Part of a small language model's weights.
Size: 10 layers, width 384, 3 heads of 128, MLP 1024 squared ReGLU, vocabulary 32000, 66.8M parameters.
Each number is 500 + 25 x the weight over its row's rms, rounded and kept within 0 to 999. Layers, rows and columns count from 0. Numbers have three digits each. The size before them is the row's rms in percent of the matrix's.

# gate: layer 7 MLP gate, 1024x384, rms 0.099, rows 516-532, columns 0-127
# up: layer 7 MLP up, 1024x384, rms 0.0939, rows 516-531, columns 0-127
# down: layer 7 MLP down (transposed), 1024x384, rms 0.102, rows 516-531, columns 0-127
gate516 095:512478526485494494539503495510477523492502526497524486543532489522464567513488519477517547518474532465543492571456491540470446499475523513490519487483469478507513474459495525485521498460482468485482483478508501506488467470549504462527506523472505462498476549486505519478492500463517513526507511515533482494503500530514489488472497486485526515473538506454496481502509475468535499487484
up516 099:487525485545514437524464453485499499496540512479482495506443505506494458481517473487508525517495478527481553486469514471517513474534463463503489525489494523484522488526493516511472499486488527505477468533476505494507496512473525497489539493540500494508483484493503488512486502503514500496540509505530506457477521518511499507494511540483513427502515490559488468481477478505518517501520
down516 103:468496521505492501453496512499494472505518486511468497513491568476493523519474545484511466464524475507522484557474538503535494481490494525481500551484502492516497550493514528473508538517575486520451485527539490510478545495475494511532520465540519478478514475493486559502508533552463486506478495510481516460476538440521465557488472481503461477510474484504516513437515491517443518516555
gate517 094:438490527509502539497501503479508510500492470474492498535498541478477550464495508474441544503558493511492519527454509489456466497452490525473463466504512470523473510458470543516503514506504505476479510510536473510529442498564495500503457465510508474526503506489497499480535519512460481462539557484479473479501520497462484525507506512534482513474496514528496527524528527472470508533446
up517 090:497484523550510543465502453498515504515458519529506473534529508504490520521489485488516516502479454487502463541466500509500491509515511531495513509538517509462514537441503482514472520510549487474540506470514518492511524507510476504542469487474527506499520487487484495502478526508459490522475497504469512518506485518519507548499498467531504492465499473497498522452472503485456508505499
down517 102:488533483441547433514482482519503486515483493508518545524463466483509514474559500542552487525522472503526502506504460520497478465512490489458517525494542496509469481501466526548446490499493486504494560506473459515520500532525462454480495477491494508446496481489461529489517491482498510485479497478508505455492510476486520477473479506476490474536493506487500473476524522497578510507500
gate518 094:466525467490518541541540502493500525506453502475443521527512530484518507497502468467532514533473495457524471492453510474508515491531543470457513513510480510508500483510479472474514476485499481481454502464513457475502469468490514510494509493491563478526478461493488535524538445480491496549542481524507494516471491522481472510479489482469527492459499516508442520496472502484496499448516
up518 098:494491493545495537508470504510492482514505507512511505517488479483443464477490526472504540474488474473500501490511500481536501507481503477517506524477476504489518539483473443504517475468513520503519484440532504496466490496505469500504549518510471488522465463487493461505490470543519493503492487518527481532480502514518495493485542507520527505542491505476527500501493541462452504490492
down518 099:525490481520514505474477490514512496536504504525493497454474529544469509491503474489487465491483502500505495476509518509520524485498506493481534481517470514478508521500469499504497466487515456504564492466492493454524481479502459517500482532539555524506534480465526492457502487494501546511502488507506492502489505520473473480458547486504504513553553467487448502516490476511499518484544
gate519 095:505507514484495473509485470497504498459493475491494542489479448491520519504515521499499472497481548466520508467525492534514463485528530477517494512512487514512489505495497502510519504455498478514443488486559482524512497513489518528553534467527499464490457479481548527492524462518476536506486521482493519518511472472517496517516478490490524528488493507481518548521474517540506480511456
up519 104:529509492527487458478482515473522534506482459514506511501484452519473524500515498500494503503485493470499515443530471521514502521475514479507471485508497498489510481526433510521512492477537483509490535529501453541513481538481491538517513429476540501494448522486504559476505487498463562487495533518529555504514479543505497502503465452482498500466459491471486477496495460546491504495473
down519 098:496473461452472490468505473521532518543486463514531535497516494510511485531481466460486496463500475475489543490490483501448515501520485476473483489485515516489473492488464472479495508500518535488531502535476537497445523518477475495490481528513488495500534500533543507494504519540473500516531485503508496497471545459498513470452524484488531481491499479541518491549520484526509508511503
gate520 107:488500444430500455515493514499513559502497478486557507464484509530499532495502502533478506463547505491463495497487506502507523530526525483495484503465476503459467484496473527505539498456507448517497512467518508496512505519483494485490463475485533490497495508464539484489481494510448508512503459566529548492470528463464474527516486521514499508529471542504532530464534461492492504498521
up520 107:522513523483504550487514529492490494446496503514501510498480486488572423495483483504469422536481521504498495495546494512467491454503470497513494498510509490433497510579569495492525493514491513513518482482475490498498479470528512504539482529517493481518469499508519515499471536483509548529491548514489466462467510509531523537500452519481498488502490489513515506534516490519492551513484
down520 105:479504518451474497477525494486506481473474492453486488523523521483480523491494483520523489476464461501478511474495510555535502531488479493466487499535517493452513505503554497491514494526465496534495488499568454566478494494470490508481533501518494495479487485495577524475533521521511485496492487511537489479505509475450474467565488494467515520524544494489494455497467480487487501489546
gate521 102:531545480555479458498513508500470493536483467481523494499506520562457463540510537466489521543458444494569475512485505540450532428488493524497483513464527492504488523494472494492477506498544540490480527494537456483468461547459505484489474541466548499492525516516496499498499505472474458500494480502478492538504500489555498518486522488521514504501501488484522501463482481508484500477472
up521 098:477483513506500532547502486481474534499503503539465497511533482504494476520469488480503577533509509508472494476507490532503489537459491499518517511562490501491524486544504503523513511477500476502510512455475485520495482517536464486470507525511531483490500502477497509549519503557535558551512469544514482481483482556502507450491485492447484539498513482503498481469540499457492486518506
down521 096:530487473486562515535470461489532473501511534469493478462509485467525525522495522492494508476504540480484459508524532472474490517500477474508500499497469496497512503474498483479532489471520499506494482533494487501508494556492538502515512516487458507496512493491529520493520524569474515529481508477542499434482517579492513475485482496507494514510497506470492547514519523481538476562485
gate522 093:485436503496456486528506513502540489477471494478519494525478504488482486516513493513491505480506528505522487483511499544473493464490494472501495458530455540516469469484506467565547480475466495504487528498497476549472514508516482502483565491527496483452545478450457507508510517509524517556506509479462485515493473501472446509502489530509493486502499482449485528481553544520417473519513
up522 099:510520482510486521468484476486502511501496486517462550470488517523504521508510504522440516539489472496506505525525517486524521497454521507521517490472488476480506498490500552464516515530498508493465498481513506429520501477483510462507453531490517539561472531525501544514491487489493477482467512471523544476493514478507489496500513470470497505520518513499509490503484449452526537495488
down522 098:484498473487510513491530528507491503497481514530519530465509521509477533523456508513494498468525495510511506508517499487501527502480512473498493522465502538485492510465500529470526506481518499473505517499556513482495501491502468483545520533481531480537541559514489520539471532470470435508480498509549521467493525526494541489462517521495528503499485465479501522478468523456461472509532
gate523 096:504491482492507502523509509480532502448477459498516494486535505519506534505537485476477547562476479477541507500507459461510496534480509522486456534467475487507532481498508469513506445493520508546518508524546487467502469517506482517457470533489477459506560480452518532477451505489521461473535466532507485477476539541428485498483482511439475500491467494505499490523495493503520504475508
up523 101:461485476480542501539508503491502543486463468500497496470513494511506542474552499499468497498483498497487477485474478429519500528513476534527499509493479507505515464509503478483484529473506520560512510503533458498527501529524485565503498499513456423485501506503516502470483551497497503470509466514501488469460541514499488524517488542454452519460480485486477459531525474575512500470458
down523 097:472500493494509514554503499487513488454493515480473522501509517567510509526545489480467484530506510462501471525482537511518500543486488497501472486491468496484514505477520492498508481496523476541545520517499518444495514486504486513477471521505481477509500491465530570553477509484518520473469454480444506506487472556478520450507503487461497487538495512494490514476517512503510492469523
gate524 105:487478514522520516555543502524516431500509486495519449508486483463511504500474544501507477491494475523507470497501506505480501511535474486491498481475457477480522489513502506511526490520479390495473533464480447487502519521518557502488456562518549504470473516479497438478520539521509451472537509495526467526513516514524494508476527486520522512530511510502511496487534507505474540511526
up524 098:507521500493477477491481515507489504520508527525506511539515521555440476465497460504498504530477493527518513527473539516471495518542527521515494468523502524530488516501477468507520461515523509552487462490541503520486488494477456448513515418544496521480500476512521578508464487476490527533485489503511485475515496503450520501495458487548465525512490491558527515434513507518486461514486
down524 090:476476508518441482457488465499473483510473540510482519484506517443519484530551502519509486558562483530465489500449504480467464478511474504448493484509484461509496500502563534522501481498527543480503513467503500563501476486505496549506465528466515537488531518492511542515507461506553500516476474491538501473474526515459521459554491489506511499506490478512487468530491498489460515492491
gate525 085:479460496493512468534501501477553526512512519472503494471530478501518475468482546489481534469506522519543520538479520518486498475453487462501522491515501476513508485519503442472503520483516450501483449534525488513514496492536509521520484522522506485514485459434474540490503497517494460545537474534451494503467496486515491536458537473534495454520486509512514466486514482511540513488512
up525 094:485491515476533504513518479490517439521487499466507506486491508466509489505521519466514542504519521505533544481496551529522487494453540477496550509478524485473498479515493487447491494444517509496500507554520464515534499447499502451543501508535484492478533535466493505500489531518508496519475503522494496524500495500489488512471513492528521472520516483496494433504510465502544504518488
down525 092:513512519502531448550513486487497508486521508500500461480483497532502496451513508512500480495509481483492569492504539470476462486523481480516532498505524487504487501583465507485474533478520529531518515572494523502516463517512506494499504463542459484501507464537482473472489492509492503524484526474494513534529475492489484533451528495534470521518494540477492486476505512484513536535539
gate526 102:502485483527489489490503513507517550544515544491506495482520570521489478533510501472482516553479490499483485578440452513471528511535474481433501503477510480515534486515510446485555509532514499481522536519487467469511492472489460501527459490521513507511528536455480513480494536525493513482497495478479487490502502525516469524477460484527481499545492524493510483499538468479495489495504
up526 101:493507494510517509463513467504494525539503525527502453507461501469518512500506491469477520535489481509513504485474513514527505474481496461488500485494524488531521486485470476507509487525492470504505557469507535459566497474468511530505502509530496496544510515480486526487505512488499544494541505495522459502541509521493471520512462488486528454542558519586528519543564468498567504502523
down526 103:509546500492462538488509509534535502514480473475505500550464488507522450482498455487477479479491493541457483450501520484490506505536491509479443506499518509520504499497485519490541497556471494525493497516462498427479478448508483517539511483508517490481552558520502517522493538506456478489550502465477477480508511450508470525524525546523445512543537499510454509526509493482507514505470
gate527 098:523464523517497484494521489480533504479468476499491515519498493462472508548537536478495512525481492512511507502491524506493467506510483443541523488503488458477520526482498486470506531526486485437473496522536461474516480537520472503514501535457505513464460476506452525550526488514492480461522487476488530499496531551507509519502521553450542470533513500450497483524515503481502471523516
up527 099:526471510478532531495534468496522525499488557478481511479470507510490496529492526476499463552485497452494547480474458503531505478465473474474563430507462502495532495479515502518443534495558499516498506500504518573490504474483482515457476530470500539502524486535506498491501507497474493540506510519480487478492491484505495506505499524519498498492498494465514499496520452525476459496518
down527 095:485478470466497513458515500470507547481534548442523481550493523495529511469497514479452502524482511502512446449505496543531497511518490503499487523469520502538528491529493542485511510463494492474498504490525488545491536490487507506499472497549510504509510492503541517485513492471504514496480496538507482499514490484499455552504479497526470491504498453519500540504479495489498482465516
gate528 090:508499511512540477472513536465530522473507515512543508514488472461504526530479426484486464461541494511497502528476500506490500500517542496503507483538519513495505481520506471495510514480460481515500497543573482525525512473494477528531513472497485527482531515513493504481531524512512444537477497519510496498476513461508493482456533518515549462496524532468516473507475519503522475492506
up528 098:510517513520502486473515497502526474522442503511518477471456463504494516526506457484511507491528495488528483469521501507515461463513523499465485526495527511519449493486470523482505520459484488508440508537530497512524515454535523524500510485514474504507533493466495462470520522494501519549508492484477462523436500516544442493451511469489517513468504522533499484468494497469460537496484
down528 089:554527517488519469506509554506509538537539502466521521474465490482516462549483526509514546520489471500496533504449495482458504509477478481510460482522483538512472485490469459508488512532525509504486521478510504534496494476491486505421506535491484533528491483495483499485516450497479475512522509504455498497495528530529501455465508496437500493527542470527563490490522509515484542504498
gate529 097:471516500503441512521491516510477487473496534498476491559483480491484487481471543497426521496509508521476524505523521492554499500488489508504472535515461517464476477505516502524511523518506533517529479490492495541503494516508487510540486498514540474498470489521472492466487494478499516488516520463459489482507528547521508483523445498475488505509480486508488493508485467497505452494510
up529 098:479566499532503522496475564545505515481512418530504471492463536502510517468501516487491541480532496497521494537517474471520495524504467486477515503503512483511536507482546515529488507538506544521516506515497488517470503513533477509539507475487535485487454469487503530511499537497485481461505484502511465533534511502459469536458512507480521464508512484487521527480495452549492510501493
down529 096:512512528496532506457468457491484462508497516510528517521503467463491492556520473504531490513532491456511487471502530481470517516487477468471492487509533501522518472507508440480512462469493503491493512473508514460533494491499465531537470477536474470500486487470449492489489516493507497467508519483542491509458451525479461496486510513498533477517494534538519505462517504477491524491475
gate530 093:460529519493480513489525499500565488474473464487514537465489477538515456495457522518496513548486493500484506513457459485487475497517499531469499513512534507492470487468517472495510521512522444486470534530500496513481492486468441501537483494519515497559432512481496494486521521474506486510485501491478502523514521522493517476495529464507475460534483455478470485474514538525532485531508
up530 095:530488517508509510528505476510503564497515506527528550485508556472503494495518534484514497486506498546490521495474478516516480496484493478490512498483472494510498476519511482516487486477491488558476505490473506454476437533500520538498495476467552534511533515460489540507508454505470485483455548510505500482499527469435542507496456444527487480446474528523514508498518519489516463468505
down530 099:525531498489478476479536492504460515474485511460531485491496498489497488510524501473475473484507501483482431509475532519486504516491493458512495515514533543511545528540480477429539446468525497476494499491475485534499489514509534498486545482493507482515527483479506466489516513509483469521529460450486509499510528496474463496441490533535460472504498495469503512498483475496488494489512
gate531 102:491491491546499468491477472483537510509487485500500536541497524451525543513486522521493553492529533516498503507464510496482523466507533488497510529466487475498480513521529499459497542557473440510568529523491491488541491478520481499544490483514526516470515518497493520474526506489498516465506537525469511516475519507464484515534477484507487490532472510534519506480508537573507474472493
up531 095:469466506484508465485516467499523460465521507501492512498512492470567502501562539512443522519539538538502494528508511491485502454533543468495492515461533474512470496483480494495496475480444523478502538499496469512509482475483529490543521461501474507458538495508452495510519491492508520531461536510530453533484489457471501504549491478496511486469459575507486517502506536546491489495514
down531 101:474500489504493507530467511500533482438487459486504539547510469436492471518498522501499471475487532511482477500508527483477540470513515481508508529510529485459531484475504496488491513519460486508532550550475509504491474496501486471554492483518498503437501457516509488567501459515520513496491530504499513490530508505500504504494488520520478463525489487499533498516470500510508497514484
gate532 103:484519489459531506481536502482540537503478498493510501490486504507449510520497507506510486499488528538484446496525516511482512467486540484545474511501488511497509490518514491454522526485530503501475474508526505494546544527534491471473478507495561510510496423527509493493487486502453475489488485497585502477472488509532523521487489521517454517510499470491499530462479488534503493464471